config.yaml
num_hidden_layers: 20
hidden_size: 128
num_attention_heads: 2
num_key_value_heads: 2
head_dim: 64
intermediate_size: 512
vocab_size: 5468
hidden_act: "squared_relu"
norm: "rmsnorm"
norm_place: "pre"
norm_eps: 1e-06
positions: "rope"
rope_theta: 10000.0
rope_fraction: 1.0
qk_norm: true
attn_scale: 0.125
bias: "none"
tie_word_embeddings: false
parallel_block: true
init: "uniform"
init_std_qkv: 0.0398
init_std_o: 0.0
init_std_up: 0.0398
init_std_down: 0.0
optimizer: "muon_variant"
learning_rate: 0.0119
lr_mult_o: 0.781
beta1: 0.93
lr_head: 0.00877
warmup_steps: 0
schedule: "wsd"
decay_fraction: 0.802
decay_shape: "linear"
final_lr_fraction: 0.0
batch_tokens: [16384, 32768]
max_seq_len: 512
doc_mask: false
train_tokens: 128800000
max_steps: 5606
dataset: "wikipedia_en"
Each number is 128 + 24 x the weight over its row's rms, rounded and kept within 0 to 255. Layers, rows and columns count from 0. The size above them is the row's rms in percent of the matrix's.

# layer 13 attention query, 128x128, rms 0.208, rows 0-10, columns 0-63
size [ 92  90  82  99  92  87  83  97  96  90 101]
[[100 166 167  86 115 140 173 119  76 124 116 143 144 167 106 149 148 166 127 150 127 146  90 130 136 132 131 159 118 125 149 131 130 107 125 110 122 151 154 142 110 167 130 132 130 120 118 162 118 112 134 113 138 116 160 142 125 169 100 154 127 120 139 111]
 [164 175  98  95 122 146 149 139 156 148 160 124 130 154 168 137 104  81  81 120 154 128 168 113 116 155 108  93 136 100 131 150 113 172 119 115 113 148 109 159 117 111 116 115 142 134 112 115 167 144 131 106 125 140 114 128 120 101 106 128 141 141 108 126]
 [184 132 118 121 105 120 162 136 163 103 130 151 118 136 181 120 162 144 141 172 104 170 164 130 183 173 127 152 128 111 123 106 112 121 119  91  62 136 113 118 148  97 145 136 134 120  92 109 161 174 142 125 100 119 132 152 112 154 125 171 140 157 162  99]
 [139 131 174  71 144 131 163  80  95 127 146 167 107 139 142 123 144 104 115 131  94 153 125 110 131 104 151 117 120 156  97 131 151 140 125 129 106 144 122 138 145 114 132 131 120  52 146 121 171 135  82 145 134 142  80 136 118 129 157 131 124 103 132 152]
 [136 122 152 120 100 123 148 113 123 138 131 106 142  86 108 108  96 113 128 113 114 130  99 130 143 137 113  94 160 115 103 142 144 108 108 136  83 158 133 150 138 117  93 143 121 125  84  89 137 105 118 135 158 118 135  97  65 127 105 160 146  80 130 126]
 [159 154 128 114 116 136 135 133 161 126 119 140  92 148 146 108 169 131 124 183 109 101 111 121 138 155 133 134  93 130 134 145 160 141  92 166 149 137 117 113 140 161 124 154 162 120 101 111 132 110 151 163 151 116  77 160 171 122 134 117 133  96 137 123]
 [131 121 126 125 150 137 139  96 149 138 110 118 115  99 135 122 134 151 121 152  95 127  96 121 152 139 126 129 137 142  95 149 150 128 124 171 131 122 141 153  91 150 134 170 165 139 107 117 135 174 120  80 141 101 100 104 135 138 119 106 125 135 147  79]
 [133  83 151 161 151 135 143 138  98 129 133 140 115 125  93 141  86 137 134 137 138 146 126 177 129 131 179 141 119  96 109 130 125 109 141 133 131 134  73 111 133 123 108  98 113 120 147  79 138 138 158 140 172 115  83  82 152 142 159 147  83 101  85 109]
 [127 151 135 120 112 138 142  81 130 151 128 164 117 137 121 120  87 115 117 119  79 168 131  85 114  99  92 101 146  91 152 128 105 111 118  93 113 167 134  96 123  94 126 140 143 119 156 166 129 126 147 154 147 155 110 134 155 147 167 153 157 148 162 168]
 [150 155 145  99 111 114 133 129  96 140 102  96  93 128 178 130 114 118 130 148 156 113 121 116 112  88 140 120 157 127 134  98 127 149 105 135 116  99 129 160 122 153 129 124 107 124 174 152 120 125 137 128  96 104  87 123 110 162  79  87 127 123 145 109]
 [116 116  92 115 119 134  98 133 119 141 151 141 117  81 126 116 148 136 120 120 164 104 128 108  96 185 114 109  98 124  31 110 126  89 101 112 130  97 138 107  98 131 103 105 112 169 114 164 146 156 119 101 154 122 118 150 164 139 121 136 178 130 168 158]]
# layer 13 attention key, 128x128, rms 0.204, rows 0-9, columns 0-63
size [125 105  94 104 100  96  88  96  91  97]
[[ 92 100 126 143 114 135  97 169 126 171 167 102 142  91 105 119 126 132 132  79 135  96 153 125  96 109 138 111 164 152  87 110 159 154  96 126 178 105 106 112 139 120 147 110 105 146  97 162 126 132 146 154 142  91 101  98  96 106 103 129  99 134 166 144]
 [131 123 143 109 120 123 110 136 120 112 148 195 122 150 108 127 161 132 151 153 176 116 135 143 171 129 162 123 114  87 142 151  81 109 153 110 138 137 111 108 132 163  77 145 135 119  77 127 108 134 102 101 147 178 131 146 117 118 122 119 170 153  84 154]
 [109 135  82 130 140 170 152 149 146 127  97 136 142 153 120 144 134 159 173 143 146 131 119 152 162 129 108 154 127 139 149 116  82 126 118 137 116 156 103 146 148 118 160  88 117 129 137  88 110 133  85 161 129 130 112 133 121 134 157 106 162 117 114  81]
 [125 154 132 112 138 123 120  99 108 104 149 180 112 104 122  93 110 120 146 123 166 129 147 130 137 100 154 144 104 110 133 126 129 116 143 104 116 122 134 118 122 100 184 131 126 165 140 141 109 162 120 107 117 117 137 152 170 123 101  99 109 124  99  87]
 [113 140 103 136 125 116 108 152 162 189 101 115 126  93 116 119 128 135 150 158 135 136 147 121 134 141  98 139 131  99  96  95 126  98 102 151 134 145 123 193 162 163 136 120 122 117 132 147 147 186 123 118 128  96 133 135 128 112  99 120 148 152  95 141]
 [129 146 150 110 116 133 114  90 128  68 145 135 136 131 138 175 129 108 128  89 159 105 125 142  94 138 135 137 102 118 106 117 127 101 122 119 105 106 127 101 107  83 124  78 141 111 137 105 123 119 160 154 116 147 209  69 130 106 151 156 129  86 165 110]
 [102 153  82 119 126 127 176 148 178 130 130 123 112 157 132 169 125 137  88 111 150 166 105 158 134 154  68 119 125 128  94  96 136 130 122 159 112 122 137 130 105 131 140 164 103 101 153 112 102 168 140 157 115 138 146 100 127 132 106 119 116 134 106 117]
 [117 166  93 122 138 175 111 126 152 134 139 145 131 116 102 101 101 106 115 158  82 108 160 127 128 100 160  82 134 187 129 137 131 113 138 128  99 172 118 149 101 114 106 131 153 149 144 123 145 103 133 117 109 139 144 107 102 128 139 136 130 134 133  95]
 [194 152 123 133 160 133 124  85 102 137 119 142  85 105 119 142 155 163 126 119 113 164 130 131 120 154  99 143 136  95  91 125 140 127  98 148 114 132 116 117 128 150 152 129 107 126 161 151 113 109 142 137 148 105  97 130 111 127 180 154 107 135 130 110]
 [104 108 109 140 138 131 151 118 114 116 109 131 148 114 122 139 122 164 105 103 153  96 100 121 112 146 113 110 122  97 124 143 156  97 152 120 134 157 100 164 122 123 124 169 120 104 108 156 130 140 127 127 142 191  80 105 164 116 118 127 108 151 138 126]]